config.toml
num_hidden_layers = 10
head_dim = 32
hidden_act = "squared_relu"
norm = "rmsnorm"
positions = "rope"
rope_theta = 10000.0
qk_norm = true
lr_mult_down = 1.5
batch_tokens = 65536
Each number is 128 + 32 x the weight over its row's rms, rounded and kept within 0 to 255. Layers, rows and columns count from 0. The size above them is the row's rms in percent of the matrix's.

# layer 3 MLP down (transposed), 1344x224, rms 0.0304, rows 1113-1143, columns 0-111
size [106 107  95 103  95 109  69 137 107 106  76  93  77 100 114  76  94 105 100  65  99  94 112  77 143  92  88 108 106  72  54]
[[158 149 137 110 155 141 134  29  58 152 129 176 113 163 112 122 133 110 118 214 196 154 148 116  99 173 103 104  98 189 154 136 109  95 175 136 149 194 150 177 121 152 151 120 131 100 161 126 136 129  95 124 138 155 173 140 148 135 103 138 154 144  88 146 165 183  72 138 107 128  67 124  81 131 156 125 109 135 103 116 116 172 127  96 178 177 132 115 175  88 114 138 125 166 129 173 165 158 114 178 111 100 107 206  87 108  62  96 113  98 155 138]
 [107 152 167 133 123 141  59  98 185  49  87 155 116 107 147 103 116 157 200 195 121 165 156 114 147 137 137 120  95 110 119 161 141 174 174  59 127 138 143 147 133 173 108 141 134 160  91  49 131 147  88  68 146 128  99 150 142 126 127 100  91  85 102  87 111 141 112 155 123  75 161 102 147 193 183 188  97 152 114 190 108 177 175 201 161 135  96  60 165 208 160  83 120 112 147 118 112 157 155 130 178 113 116 135 100 164 165 141 104 123 147 163]
 [147 104 139 160 135 182 151  78  86 166 119 120 107  82 154 173 168 162 141 128 139 148 128 168  83 187 106 171 171 174 111 124 150 138 185 158 147 173 144 133 129 110  73  84 129 129 166 161 104 138 110 136 119 137 114 121 127 139 133 124 139  28 151 172 126 114 131  88 107 137 157 122 114  95  82  96  65 124 135  95 175 175 146  92 108  99  44 113 122 155  98 129 200 159 160 101 188  94 126 132 177  82 139 113 194 141 144 126  87  89 148  87]
 [154 105 138  41 194  76 147 121  65 111 121 105 134 135 166  38 195 112 126  75 131 139 163 125 145 205  98 104 136 154 189 192 109 120 143 132  87 176 147 120  78  83 167 143 144 139 102 118 151 127 139 117 152 102 140 171 118 138 170  99  98 119 167 124 115 139 168  97 118 136 151 151  98 126 123 116 146 108 195 152 157 166 160 122 111 110 118 172 174 117 115  83 151 134 193 112 168 168 129 118 167 125 105 129 105 158 134 146 137  89 155 113]
 [117 199  98 156 153 139 131 104 165 124 169 103 130 102  46 116 109 128  38 118 192  61 127 145  88  95 109 110 104 157 166 116 224 116 128 144  96 153 193 113 133 148 196 126 121 177 153 128 115 165 138 192 125  84 151 146 129 104 164 182  97 108 151 118 101 152 124 102 123 140  94 171  88 123 134 181 178 173 128 143 122 212 161 115  75 157 141 122 106 137 199  53 165 159 117  98 141 109 125 107 120  94 128 155  99 172  87 175 134 153 121 105]
 [206 142 124 210 156 165 171  97 109 120 164 106 119 126 150 119 134 193 129 110 122  99 112 137 150 143  77 157 188 108 137 169 129 116 116 143 184  85 142  86  85 119 121  98 151 193 138  74 159 132 112 130  80 156  88 108 142 136 188 136 121 118 116 199 175 126 167  98 100 160 109  78 112 127 100 125 123  87 149  36 188  94 159 135 105 153 117 101  85 172 104 111  83 138 102 108 156 150 126 162 122 185  94 110 161 206 131  98  98  85 136 123]
 [116 150 115 155 204 156 118 123 117 180 144  95  76  89 183 135 108 120  77 133 106 147 110 128 159 109 123 115  67 122 110 121 153 104 159 118 128  60 130 138 150 171 158 114 140 116  92 151 135 158 114  86 122 135 106  78  97  71 106 168 117  66  85 123 149 157  75 140 120 149  96 176 148 127 104  98 134 108  99 120 165  53  82 167 132 108 149  89 131  90 181 147 123 137 153 201  84 161  91 135 151 154 121 156 125 135 130 110 124 131 137 126]
 [130 129 144 182 164 115 146 140 139 141 118 167 115 126 122 176  96 112  94 144 107 166 158 103  59 191  70 144  95 120 142 154 125 118 178 142 139 101 157 171 153 116 139 177 125 143 101 100 105 151 104 121 172 109 130 129 160 113 120 108 131  90 125  87 136 106 163 211 105 128 104 123 132 107 109  59 126 201 108 149 172 142 155 179 123 138  97 154 147 186 137 175 149 156 132 141 168 117  85 128 157 177 132  97  46 196 134 156 133 137  84 136]
 [132 146 116 180 136 130  90  96 144 119 160 101 134 141  91 170 149  94  96 104 145 135  80 144 112 203 110 147  90 113 136 123 183 126  90 182 157  92 160 105 101 129 122 199 116 117 172 120 127 178 183 153  88 182 155 114  93 115  80 136 104 113  78 130 104 177  90 144 158 128 206 124 145  89 114 105  65 147 135 111 185 126 179 177 134 123 143  68 195 123  91 160 108 139 156 132 118 173 135 128 134 126 119 138 102  86 136 113 136 123 136 145]
 [123 115  73 168 138 171 165  91  58 159 180 147  95  76 128 181 164 133 122 124 164 121 116 192 128 103 156 116 117 119 114 120  91 140 183 114 114 160 171 176 110  90 134 147  85 138 181 185 144  91 117 100 120 130 134 160 141  96 142 116 133  87 117 144 127 146 122 127 120 165 137 119 145 114  92 111 101 151 113  85  67 135 152 126 149 117 130 149 130 149 116 123 159 114 165 162 171 138  49 115 100  94 163  99 115 137 153 110 133 104 238 129]
 [152  98  54 180  71 140 127 138 117 132 198 147 121 115 147  98 181 127 193 112 177 102 148 103  90 102 121 148 113  84 172  60 155 176  75 123 169 122 129 145 153 131  97 149  99 187 137 149 102  77 116 171 127  62 136 141 132 145 129  56 129 123 129 128 113 162 171 211 109 158 122 147  97 123 136 115 101  45 184 118 108 154 119 171 174 108  71  74 153 112 142 109 169 122 101 136 167 121 116 177  72  48 166  97 180 127 170 154 163 147 103 110]
 [ 87 101 125 132 118  92 174 143 142 174 150  95 174 153 138 110 136  63 110 100 125 174 159 128  93  69 155 114 161 112  97 208 109 117  96 111 101 147  77 131 100 141  55 153 124 125 145 164 127  88 174 124 136 159  95 147 157 147 154 127 139 153  99 148 166 124 158  96  62 128 174 150 105 142 109 163 144 146 190 129  84 130 137 149 135  88  60 165 138 165 165 154  69 177 155 119  95 119 139 161 106 174 114 165 103  82 116 105 191 106 152 152]
 [140 124 161 152 142 113 153 139 114 129 128 115  96 168 169 126 149 139 142 103 113 129 135 134 132 118 154 151 168 124  70 112  95 157 157 147 142  93 121 126 119 151 153 154 129 144 117 159 146 143 118 189 125 132  81 144 129 132 133  59 105 109 135 134 186 120 112  90 140 132  84 106 151 107  99 155  84 165 143 164  59 108 125 123 130 176  53 113  80 129  81 125 148 141 179 124  85 148 117 137 146 118 169 155  98 139 189 176 181 152 139 107]
 [ 87 153 140  99 142 133 155 172  89 121 137 105 171 187 115  45 152  59 193 112 132 104 146 121 146 169 143 149 184 141 157 151 109 163 143  78 121 100  97  90 104 106 116 183 181 187 141 142 107 120 127 172  82 114 104 127 140 140 132  63  81 159 139 101 163 197 112 145 104 119 147  90  69 127 105 145 176 102  81 140 137  87 164  85  81 131 147 137 127 144 122  54 110 142 116 128  46 112 136 163 122 155 132 109 153 126 118  85 112 194 116 155]
 [145  97 128 129  83 141 118 138 152  89 209 112  93 140 135 150 166 112 133 136 126 104  96  64  97 144  84 180 152 135 124 162 125 136  98 147 154 128 134 170 109  71 115 198  98 124  86 156 110 114 122  87  65 137 112 102 108 148  91 130 135 110 155 141 183  97 154  78 158 209 175 175 113 102 123  74  59 113 123 132 120 157 136  90 119 150 159 144 143 169 122 179 138 112 162 156 178 140  62 117 140 150  80 154 126 170 139 128 111 126 114  87]
 [138 127 147 124 177 133  82 150 163 126 190 109  88 191 109 143 186 168 140 185 147 137 140  95 109 136 131 152 114 114 171 132 126 131  63 157 168  85 115  66 137  91 134 176 123 102 143 119 120 129 125 132 177 180 163 136 174 144  68 145 116 121  94 123 168 108 113 127 115  97 170 126 138 124 197 103  64 159 131 157 165 120 141 147 120 194 128 138 129 173  79 125  79 138  99 114  92 143 110 132 121  94  80 158 115 155  82 117 237 122 112 163]
 [201 117 106 186 142 128 148 207 100 119 109 130 101 129 139 108 153 185  93 110 101  86 156 106  70 171  82 117 125 137 111 118 170 127 145 101 178 150 153 166 100  97 107 154 123 103 104 112 149 130 157  63 139 130 143 170 141 121 147 174 169 117  98 130 223 126 114 100 165 150 136 134  90 147 106  86 136 130  76 106  97  99 144  65  89  63 173  99 151  91 136 175 131 185  79 179 126 178 112 111  93 128 134  74 142 134 111 108 124  80 122 145]
 [171  82 144 165  92  95  60 160  96 143 132 142  95 127  72 126 108 108 135 101 164 112 115  86 182 133 162 131  97  89 159  93 118 133 137 145 187 158 118 126 134 117 125 137 166 118  82 179 130 126  94 140  61 116 110 175 149  86  78 166 134  76 197 133 138 134 154 161 112 163 155 126 163 165 174 115 114  78 175 110 108 161 122 155 176  95 119 111 120 184 136 141  88 114 196 128 136 166 127 124 137 120 216 152 132 139 131 155 125  82 141 188]
 [103  82  99 126 117  80 104 163 113  94 168 102 130  87 106  68 150 106 157 113 102 159 124 160 110  96 115 144 121 204 173 117 128 131  84  57 124 105 135 162 106 108 141 140 155 105 118 117 150 156  64  58 148 148 113 133 130  92 122  90 136 118 124 125 133 109 117 137 110 130 133  95  95 124 112  81 169 147 142  99 121  90 109 114 123  95 197  97 132 158  84 157 115 113  79 133 131 163  54 129 106 195 150 137 139 133 129 112 152 165 149 123]
 [151 131  62 156 139 144 120  91 160 176 139  73 166 196 137  72 160 122 130  89 125 157  92 166 160  99  96 114 157 144 163 111 118 153 134 112 103 195 171 124 123  94 132 164 173 147  93 136 169  63 133 119 158 155 142 111 147  93 109 104  76 137 118 104 175 145 136 157 143 143 110 100 157  78  82 131 151 167 131 129 150 124 119 108  75 170 130 133 118 171 154 117  94 168  96  91  79 199 117 117 128  54 127 123 139 111 145 167  89  76 105 117]
 [131 112 135  88 112 119  91  76  96  95 150 110 174 120 125 123 187 113  91 137 139 106  99 126  72 137 131 157 176  95 146  83  92 210 129 109  60  91 100 149 149 154 111 141 153  96 121 138 168 151 119 161 137 164 116 110 187  62 187  94 103  87 191 136 159 165  90 127 107 158 115 164 121 127 108  79 115 176 165 100 121 129 170 149 134 112 112 114 163 106 167 107  84 157  89 152 148 127 113 114 132 170 125 112 133 130 112 163 128  96 108 113]
 [135  79 141 127 146  93 102  91 103 162 130 136 198  85 105  93 166 126 202 121 106 140  94 196 138  97  90 235 161 178 107 139  89 157 103 135  89 114 153 162 113 166  82 153 164 117 161 188 107 137 157 159 104 103 183 146 120 139 176 124 137 126 140 133 117 148 102 116 129 113 106 116  81 138 134 175  48 141 126 162 201 155  98 151 168 112 113  87  99 144 101 104 167 149 106 147 130 192 145 148 124  78 135 147  91 123 120  84 123 135 131 126]
 [129 150  75  83 108  99 149 104  80 147 164 128 119 121 189  67 107 187 130 126 150 124 156 114 127 131 108 169 104 160 154 157 160 104 147 163 124  87 157  90 190 158 134 107 164 127 139 123 120  65 128  89  80 132 191 110 117 109 129 164 117 166  98 176  98 114 158 119 122 149  95 156 191 160 132 128 162 114 132 131 130 109 108 127 133  90 140 124 118 128  89  91 102 154  88 136 143 166 126 138 128 172 218 217 135 170 128 105 103 116 186  99]
 [136 133 127 162 171 157 113 144 128 110 127 136 153 157 163 113 158 134 119 172  74 168 175 118 146 128 173 121 134 157 112 133  78 116 161 107  52 124 113 108 134 111  40 117 114 183  65 178 129 108  93 151 148  63 127 109 185 170 122 106  86 101 181 111 187 118 104 100 159 134 149 155  94 153 154 156 122 120 168 117 164 141 141 114 162 134 115 157 130 154 145 140 176 132 143 149 191 128 102 134 121  67 166 130 105  72 106 154 159 111 185  94]
 [159  50 207 141 153 120  89 126  70  78 121 133 119 119 125  54 139 157 131  92 101  85 112 120 173  89  84  94 148  90  82 126  90 150 136 109 136 102 128 161 131 112 139 102  75 129  97 122 125 145  75 147 121  55 120 126 148 195 125 137 162  99  89 151 107 153 142 151  97 153 181 110 120 131  88 109 120 191  85  96  97  95 121 107 120 122 108 149  93 137 193 120  90 125 131 112 129 141 168  76 165 119 156 143 113  61 149 113  61  97 170 135]
 [148 121 119 178 133 110 137 117 106 180 196 136 105 125 200 134 160 143  59 147  98 163 148 167 118 133 160  98 113 175 146  94 128 121 116 118  99  89 175 150  88 115  36  92 130  80  96 116 146 108 194 208  85 143 135 197 155 116 115 129 150 148 124 110  83 136 143 155  67 146 112  62  78 110  84 105  93 148  82  84 125  89 134 115  68 165 128 111 154 112  63  70  85  90 148 113 139 154  87  93 144 127  95 134 164 108 114  86 127  98 201  94]
 [153 104 108 139  85  54 127 152  23 190 155 113 141 139 128 143 154 114  90 114 124 109 131 183 113 134 144 115  82 108  97 116 103 155 137 143 108 137 153 115  86 101 133 131 103  96 101 114 179  85 159 118 150 135 145 177 171 149 122 103  73 147 168  85 120 109  76 129 144  69 158 152 115  63 132  67  92 124  84  97 137  76 128 170 120 126 124 194 112 152 178 132 137 204 104 124 116 148  95  88 146 137  98 177 126 165 157 186 140 135 147 106]
 [112 135 177 170 141  95 122 136  97 160  82 120 161 124 126 106 148  94 136 126 132 126 107 148 121 160 176 155  76  99 109 118  57 107 136 127 142 158 157 112  93 107 127 159 181 146 158 100 122 169 101 138  99 161 116 156 102  89 146 163 100 132 147  94 147 114 149 173 157 132 109 137 133 129 181 145 123 133 145 113  80 159 128  48 157 156 146 168  97 139 137 130 164 119 147 121 191 149 129 133 107 128 101 163  97 227 132 114 137 163 131 115]
 [136  90 153 126 179 129 127 132 119 162 113 147 179 142 131 222  75 138 142  54 120 173  73  67 123 148 147 112 107 143 134  83 139 187 154 152 104 121 145 146  98 155  90  87  84  96  61 126 128 102 126 103 169 156  92 152 118 157 112 150 210 134 104 166 150 143  91 130 151 167 138 178 190 156 131 134 163 150  99 117 178 128  67 177 129 143 119 117 133 136  91 113 124 105 106  94 121 113 174 129  94 103  66 156 118 125 118 134 183 159 127  68]
 [188 108 146 113 106 135 121 174 210 123 152  90  88 114 137 106 140 102 110  62 132 104 171 122 102 142 117 133  77 121 172 125 112 114 112 122 101 125  84 145 137 201 164 119 139 139 106 163 114 122 115 114 151 139 137 112 159 218 137 143 100  93 147 145 136 177 100  95 172 111 158  81  95 142 147 141 117  61  80 159 195 103 123 172  98 150 135  93  31 140 135 120  99 121  91 121 140 170 116 130 159 138 127 108 144 149 118 145  30 142 123 117]
 [140 129 118  98 161 135 101 124 108 145 138 147  85 102  91 132 144  97 132  76 140  97 120  81 109 106 128 176 175 123 130 170 197 141 177 124 143 115 155 147 146  85 169 113 154 167  86 130 190 123  87 117 102 176 197 135 111 147 120  92  83  77 155 157 143 167 104 115 200 158 122 133 171 133 162 160 198 206 131 126 115 129 148  50 103  90 118 166 132 213  81  97 150 162  86 135 156 150 118 141 205 129 131 131 118 130 111 188 179 150 134 130]]
# layer 3 MLP up, 1344x224, rms 0.128, rows 1114-1144, columns 0-111
size [113  89 101  98 103  74 115 106 110  77  98  81  96 105  77  92  92 111  67 101 103 110  84 120  91  90 107 105  74  59 112]
[[142 122 139 149  56  48 172  79 194  82 138 102 160 135 155 109 116 146 143 147  84 145 127 119 125 116  95 123 143 163 140 137  89 121 202 155 139 152 103 165 150 102 157 117 134 130 106 135  60 149 159  73 140 124  46 157 157 158  81 154 135 132 121  91 139 104 118 116 138 145 137  81 198 118 154 152  99 133 117 172  67 130 162 163 129 154 111 108 119 157 163 110 158  90 168 124 110 111 183 132  93 160  86 127 100 162 183 101  86 154 111 176]
 [154 185 112  94 162 116 140 175  96 109 142 188 113 183 108  59 182 219 119 101 102 188  86 127 158 122 153 127 156 138 176  89 156 113 114 102  73 113 106 185 104 135 131 161 122 168  95 159 116 161 125 142 154 127 166 148 142 151 107  60 127 140 148  76 112  97 152 137 134 108 160 130 182 124 177 151 137 143  98 125 131 132  82  96 102 117 126  98  86 189 120 177 132 150 111 130 107 167 122  82  51 105  99  75 108 113 158  98 167 121 133 178]
 [108 112 128  70 120 102 114 118 137  92 100 100 128  89 145  86 134 155 119 126 150 136 158 120 148 127 163 108 136 160 156 177 142 151 123 157 111 158 133  96 108 135 153  91 183  97 101 123  78  42 159  56 165 166 201 144 133 127 174  92  77 120 162 135 139 106 104 127 189 181 132 135 148  81 131 101 118 121 156 127 132 119 137 143 135 169  81 124 139  91 143 177 100 144 155  77 154 123 125 122  72 113  89 139 127 125 109 163 109 136 192 104]
 [138 127 127 129 134 125 120 134 152 155 196 157 115  70  96 119 177 117  85 113  82 108 153 177 141 153 128 101 100 110  92 123 175 116  53 154  43 181 142 106 132 150 125 147  53 114 151 164 169 116 168 167 168  93  75 153 128 106 158 124 135 153 118  89  88  82 120 126 138 158 128 186  77 131 128 146 195 132 109 141 181 207 122 124  97 111 117 100 103 123 194  95 102 167  97  86 152 113 146 137 129 101  96 149 117 126 113 121 152 194 148  84]
 [120 104  96 150 167 142 128 147 120 107 117 126 115 120 143  86  82 160 147 130 139  92  13 112 130 143 152 164 144 169 105 143 130 150 103 137  81  94 162  84 108 123 127  75 112 204 144  59 160 126 160  91  73 163 119 155 118 161 114 113 112 175 104 172 157  75 143 119  86 124 190  81  81 138 149  92  90 112 142 100 131  97 129 101 149 175 156 160 105 145 164  90 153 140 120 105 151 114 129 101  56 163 164 147 102 173 157  88 103  70 120 135]
 [158  95  91 144 152 114 150  86 115 172  63 129 105 137 105 125 111 161  99 185 157 142 120 115 142  96 172 150  99 141 130 102 128 137 129 163 125  84 150 130 118 157  97 121  84 155  79 121  79 204  44  45 139  70 148  60 136  90 112 152 141  89  90 160 165 151  95 145 158 124 162 206 107  94 167 126 127  83 116 145 103  62 103  98 115 154 164 143 102 131 166 168 149 119 140 110 117 155 134 174 216 192 104 125 101 102 123 103 133  83  68 140]
 [143 170 134 116 153  79 127 103 176 118 107  96 101 158 165 112 165 111 109 164  18 129 137  85  88 146 149 119 164 165 108 108 128 142  89 150 132 141 119 128 137 155 149  47 129 136 175  84 147 109 125 182 174  96 117 148 118 124 113 101 138 123  87  56 130 151 146 125 112  94 178 143 166 104 111 142 115 127 175  89 153 169 116 153 168 168 156 120  80 200 106 179 103 182 120 137 157 126 123 100 123  67  99 100 127 152 113 219  87 146 143 112]
 [105 107  98 174 101 143  89 133 120  91 150 167 187  53 141  93 164 142 116 148  95 114 128 104  97 150 152 122 109  78  83 196 154  75 112 111 166 133 176 140 136 135 171 120  91 155 121 125 100 110 127  95  86 117 130 133 165  91 142 156  59  93 144 128 113 160 161 117 138 119 137 138 103 127  92 137  89 132  73 193 114 121  51 105 139 113  91 152 119 132 147 173 127 106 124 156 122 124  68 101  74 129 111 127 167 102 195 129  73 154  79 115]
 [135 104 149 159 146 165 136 198 162 127 138 160 122  89 136 128 164 143 148 143 157  94 143  87 155  73 126 186 131 136 120 136 161  80 120 133  70 189 105  79 112 127 166 131  75  97 225 135 102 105 140 116 113 130 156 154 105 160 109 151 148 133 183 163 125 183  75 144 135 138 169 102 107 134 155 108 162 130 112  33 107 134 207 133 144 125 133 127 128 119 122 142  79 136  93 177  97  96 138 113 192 106 141  96  93 148 101 134 151 104 111 115]
 [130 174  68 166  87 132 135  95 148 146 117 205 156 171  99  98 138 141 158 137 118  78 134 110 173 161 143 115 153 158 116  98 142 132  97  94 137 143 181 170 171 151 151 112 112 144 104 101 105  17 131 159 153 101 138  97 116 137 126 135 188 112 135 115 157 133  98 156 128 138  97 152 181 136 118  89 118  73 146 135 205 149  81 124 127 102 130  94  78 142 124  93 125 150 130 177 112  51  95 136 163 139 154  94 188 163 145 151 107 178 136 188]
 [101 116  73  85 120 129 103 135  95 105 108  99 146 133 156  90 154 136 114  96 126 116 129  78 139 158 138  72 131 123  85  76 136 117  93 102 183 130 166 106 159 118 106 130  35 121 122 118 121  42  98 138 117  68 184 115 142 160  75 106  97 117 124  89 149 142  68 120 120 154 128 137 109 113 150 168 162 136 135 139 115 139  90 136 159 171 152 133 134  93 110 127  99 148  59 108  78 161 107  89 109 149 133 149 111 120 130 128 151  71  76 212]
 [128 138 124 112 128 129 135 121 134 123 149  54 101 175 129 111 174 150 123 122 132 169 129  94 177 129 180 175 170 129 147 114 201 186 136 125  57 130 145 182 110  97 158 141 188 162  99 111 111  64 138 131 152 133 119 138 117  89 136 122 135 169 138 120 108  73 138  99  83  81 145 217  97 146 126 210  97 167 158 123 153 127  81 142 150 131  41 102 150 175 110 115  99 118 132  98  82  94 132 135 131 105 150 106 122 122 136 127  89 128 142 173]
 [135 130 125 106 158 123 123 179  99 103 177 122 129  92  97 172 135 204 124  92 130 140 128  74  92  94 150 130 152 114 130 116 129 100 145 137 172  93 195 204 146 151  80  37 143  41 180 138  95 102  82 110 122  98 158 155  82  92 152 152 176 145  84 171  97  81 103  96 149 206 134 100  58 134 144 144 136 144 134 133 147 130 129 165 117 118  57  92  58 138 148 118 171 168  99 131  92 122 214 114 107 193 133 110  73  89 107 151 140 151 104 148]
 [166  75  96  99 109 143 109 123 153  61  62 125  84 143 183 105 157 159 137 123  93  99 143 144 189 178 122 121 156 119 156  84 182 192 150 128 147 138  93 101 103 141 127 196 106 110 131 148 152 145 165 118 127 171 124 117 109 143  66  86  67  92  53 136 121 128 126 167 134 152 148 128 127 119 151 150 100 111 148 152 146 127 146 127 136 114 157 105 127 145  77 210 127  94 123 140 122 120  90 157 105 105  89 193 166 100 109 149 123 149 146 126]
 [135 112 111 153 147 113 124 117 110  76 182 162 150 149  79 133 189 143 151 117 120 186 151 112 134 124 164 137 167 128 157 123 122 116 175  72 154  65 128 109 124 154 127 113 145 122 139 127  90 117 162 159 145  74 167 161 155 129 133 155 170  88 166 138  90 125 151  42 120 128 119 136 113 108  60 126 196 157 103 111 124 142 113 122 134 144 159 125 195 142 127 116 152 122  61 177 182 101  66 135 132 194 110 147 117 180 101 117 121 132 116 196]
 [162 104 119 161 112  76 140 164 109 124 151 115  83 101 131 109 111 122  89 177  78 139 172  89  89 156 169  99  92  88 108  54 170 103  77  72 116  88 100 127 117  96 145 172 123 102 141 145  79 113 135  95 165 159 147 153 137 103 101 159 183 109 100 183 178 183 141 186 113 100 157 113  84  99 159 105  64  55 169 123 128 155 160  94  90  86 154 104  98  79 160 117  60 166 111 151 138 167  69 101 122 108 112 105 153 162 155  84 140 114  99  92]
 [145  82  99 145 125 152 183 139 136 139 129 157 102  82 108 164  47  96 183 123 168 148  73  88 170  35 102 115 132 111 138 120 107  99 114 113 151 127 166 151 144 135 128 134  95  36 127  88 135  93 149 127  85 139 162 122 149 111 137 148 135 161 130 123 138 142  91  91 142 196  94 152 130 171 140 124 205 170 144 122 158 109 124 152 176 131 166  90 110 144 117 120 115 127 192  81 186 118 142 126 140 157 149 202 122 130 120 126 148 106 139 132]
 [ 56  86 154 159 139 111  63 126 135 153 166  90 118 144 152  75 140 126 157 140  75 132 118 103 121  85 175 168 172 108 119 102 135 121 154 162  91 145  99 125  84 189 137 119 143 160 119  60 130  64 160 133  78 159 115 162  90 105 181 140  82 143 107 100 148 137  95 132 100  54 119 148 176 107 140 125 150 134  95 152 118 113 157 126 147 101 158 158 120 161 115 163 170 187 122 131 165  81 127 132  90 101  80  69 130 117 167 155 111 168 101 139]
 [142 112  99 198 159 138 152 133 164 114 154  99 197 145  98 102 151 129 137  86 128 101 102 106 202 111 109 125 121  96 158 133 155 142 114  95 145 125 172  59 144  69 151 159 167  95  91 135 160 129 129 175 107 118 104 153  92 132 166  78 162 144 170 110 220  73 110 126 199 123 123 150 116  74 116 154 102 148 129 152 132 163  89 139  97 134 141  80 109 143 167  95 100 180  90 171 108 110 107 157 118 134  77 124 126 126 147 129 150 126 111  64]
 [147 116 131 165  93 116 119 130 167 138 124  81 109 114 119 121 146 113 138 155 142 115 103 160  69 112 109 107 148 163 169  77 115  98 125 130  87 122 126 162 125 107  90  98 129  88 176 155 116 122 106 118 104 139  89 161 197 184 118  80  97  81 121 164 108 194 116 132 130 143 111 161 128 147 113 111 124 116 133 197 142 162 105 119 176 138 100  89  52 173 131 169 176 156 171 137  74 130 147 138 149 126 111 180 126  93 143 132  94 159 178 119]
 [138 151  96 156 118 136 132 142 131 145 122 148 112 135  74  92 148 146 154 109 177 155 168 132 140 158 143 162 149 122 190  86 159 151 132 149 130 145 136 141 111  96  36 155 146  61 141 158 158 171 137  75 114 108 148 192  93 111 147  63  92 129 164 122 116 108  67 129 171 103 105 120  98 110 171 163 109 182 100 154  78  60  74 100 182 118  91  71 111 131  85 141 158 148 118  91 113 158 172 156 139  95  91  87  68 142 132  82 166 150 150 156]
 [142 143  62 137 145  84 168 131 133 126 188 125  85 161 199 142  88 137 111 103 103 137 126 121 170 132 118 193  75 115 145 120 109 204 142 131  68 149 126 142 135 111 122 145 153 141 122 123  81 118 108  51 132 180 186 108 109 148 154 135 125 176 106 171  87 146 134 157 107 138 143 117 138 114 157 142 159 102 150 124 159 125 100 104 147  83 143 152 151 161  89 145 177 125  59 103 167 143 116 121 122 126 141 159  94 154 145 143  98 110 118 173]
 [112 161 161  59  69  89 144 133 127 115 100 102 115  65 114 114 105 116 167 129 188 129 128 133 155 134 118 110 119 161 126 126  96 122 141 133 163 195 130 130  98 133 107 125 176 101 110 104  95 154 122 130 133 170  90 174 161  75 125 103  97 163 107 130  97 110 125  99  54  88 162 105 101 137  79 132 145 127 135  93 186  59  96 157  68  91 104  93 151 133  65 147 174 100 112 149  74 120  71 133 128 156 133 146 136 135 129 136 129 161  69  95]
 [193  79 100 150 156 131  98  94 143 128  74 131 106 120 192 157 154 178 183 133  88 167  88 112 149 118 136 145  88 127  89  98 163  97 144 146 111 160 135 174  89 169  41 110  94 118 167 148  88 161 132  93 191 121  98  66 140 115 129 116 123 137 136  69 178 161 145 164 134 198 127 167 125 105 161 110 120 182 121 187  96 128  96 141  97 109 111 139 150 127 144 134 124 119 103 135 181  61 107 171 114 139 153  75 161 109 123  86 148  90 149  49]
 [122 144  68 118  76 117 156 118  97 149 110 187 105 145 138 106 110  86 133 212 168 106 115 164 125 124  97 145 167 175 102  82 113 178 133 122 154 129 186 146  91 133  94 116 155 107 175 138 109  95 184 196  95 201 100 137 156 155 147 159 122 148 180 177 159 160 162 192 103 170 142 103 135 106 144 125 100 122 121 190 174 140  97  91  95 174 124 126 176 126  83 100 148 129 151 160 128 121  70  91  96 126  59  82 152  70 132  66 113 115 162 141]
 [109 111 123 105 145 123 112 105 125 110 121  83 140  92 127 123 105 129 157  91 148 171 170 135 122 159 149 201 166 153 107 148 127 152  84 139 193 156 145  89 134 147 157 121 132 134 116 181 169 103 198 113 132 131  95 188 107 120 125 121 122 157 186 119  93 141 102 143 119 124 109  83  88 164 109  47  42  96 123 117  94 141 118 105 128 118 141 113  86 120 183 187 110 185 128 140 116 119  89 135 135 169  99 107  73 143 117  89 121 129 157 134]
 [116 167 114 135 156  82 136 118 119 116 162 152 120 109 144 161 129 133 156 114 114 149  62 123 109  97 156 187 142 131 200  83  90  78 127 181  95 131 167 146 115 163 123  81 117 134 154  47 138  86 146 104 146 167 125  67  94 133  46 198  83 121 103 104 180 119 168 136 151 116 156 125 143 126 186 194 145 153 107 140 114 135  37 178 125 133 158 136 139 131 150 146 124 109 130  67 129 111 162 154 119  78 145 131 146 160  94 101  93 124 132 155]
 [145 148 135 108 137 136 111 193 145 113 120 193 126  51 132  82  86 201 166  82 134  99 146 149 131 165 148  35 136 154 162  75 149 136 135 135 114  83 114 103 133 123  74 104  97 104 123 140 119  43  96 110 134  88 111 115 132 141 150 152 167  90  85 153  86 117  82 135 155 136  64 161 158 132  90 155 157  88 134 124 135 104  85 115 117 145 122 154 131 135  67 144 117 177  85 115 122 111 161 133  50 112  12 130 121 143 103 153 159 160  96 104]
 [ 83  81 141 113  85 186  65 143  81 145  99 139  92 159 169 121 118 100 163  98 108 166 160 160  99 173 116  55 149 101  99  94 142 155 169 102 165 123 196 120 105 153 129 107 150 142 174  99 163 152 122 112 101 133 130 139 101 179 108 113 106 142 159 137 133  86 199 180 183  97 104 135 176 133 108 119 150 196 135 115 125 112  99 113 140 126  65 138 167 125 121 121 106 157 150  95 159  69  93 165 152 142 121 148 160 118  64  86 149 144 110 104]
 [174  98 131 102 156 117  75 107  97 129 249  84 130 127 156 122 115 134 123 115  92 154 103  57 146 107 202 152 143 141 125 165 133 105  97 130 143 123 149 149 150 126 146  60 167 124 141 178  99  86 106  87  99 178 126  62 121 153 144 129 144 168 122 118 179 113 147 149 138 117 142 161 196 156 125 117 161 143 144 144 169 138 122  86  80  93 128 151 137 123 130 104 145 206  78  66 114 153 119  87 157 164 131 114  73 124 123 135 203 146 107 133]
 [105 135 141 115 117 108 127 133 132 144  90 110 164 133  75 154 153 116 111 205 184 145 165 106 144 119 123 103 137 140 169 114  91 108 106 126  93 157 109 108 147  95 159 165  99 120  95 120 159  72 200 111 122 108 131 129  55 128 107 129 143 159 131 182 146 113 135  70 130  95 148 104 114 117 106 127 128 164  95  20 116 139 190 186 162 137 107 118 115 191 148  82 195 171 192 153 101  99 115 109 143 107  57 127 161  96 148  98 122  87 145 148]]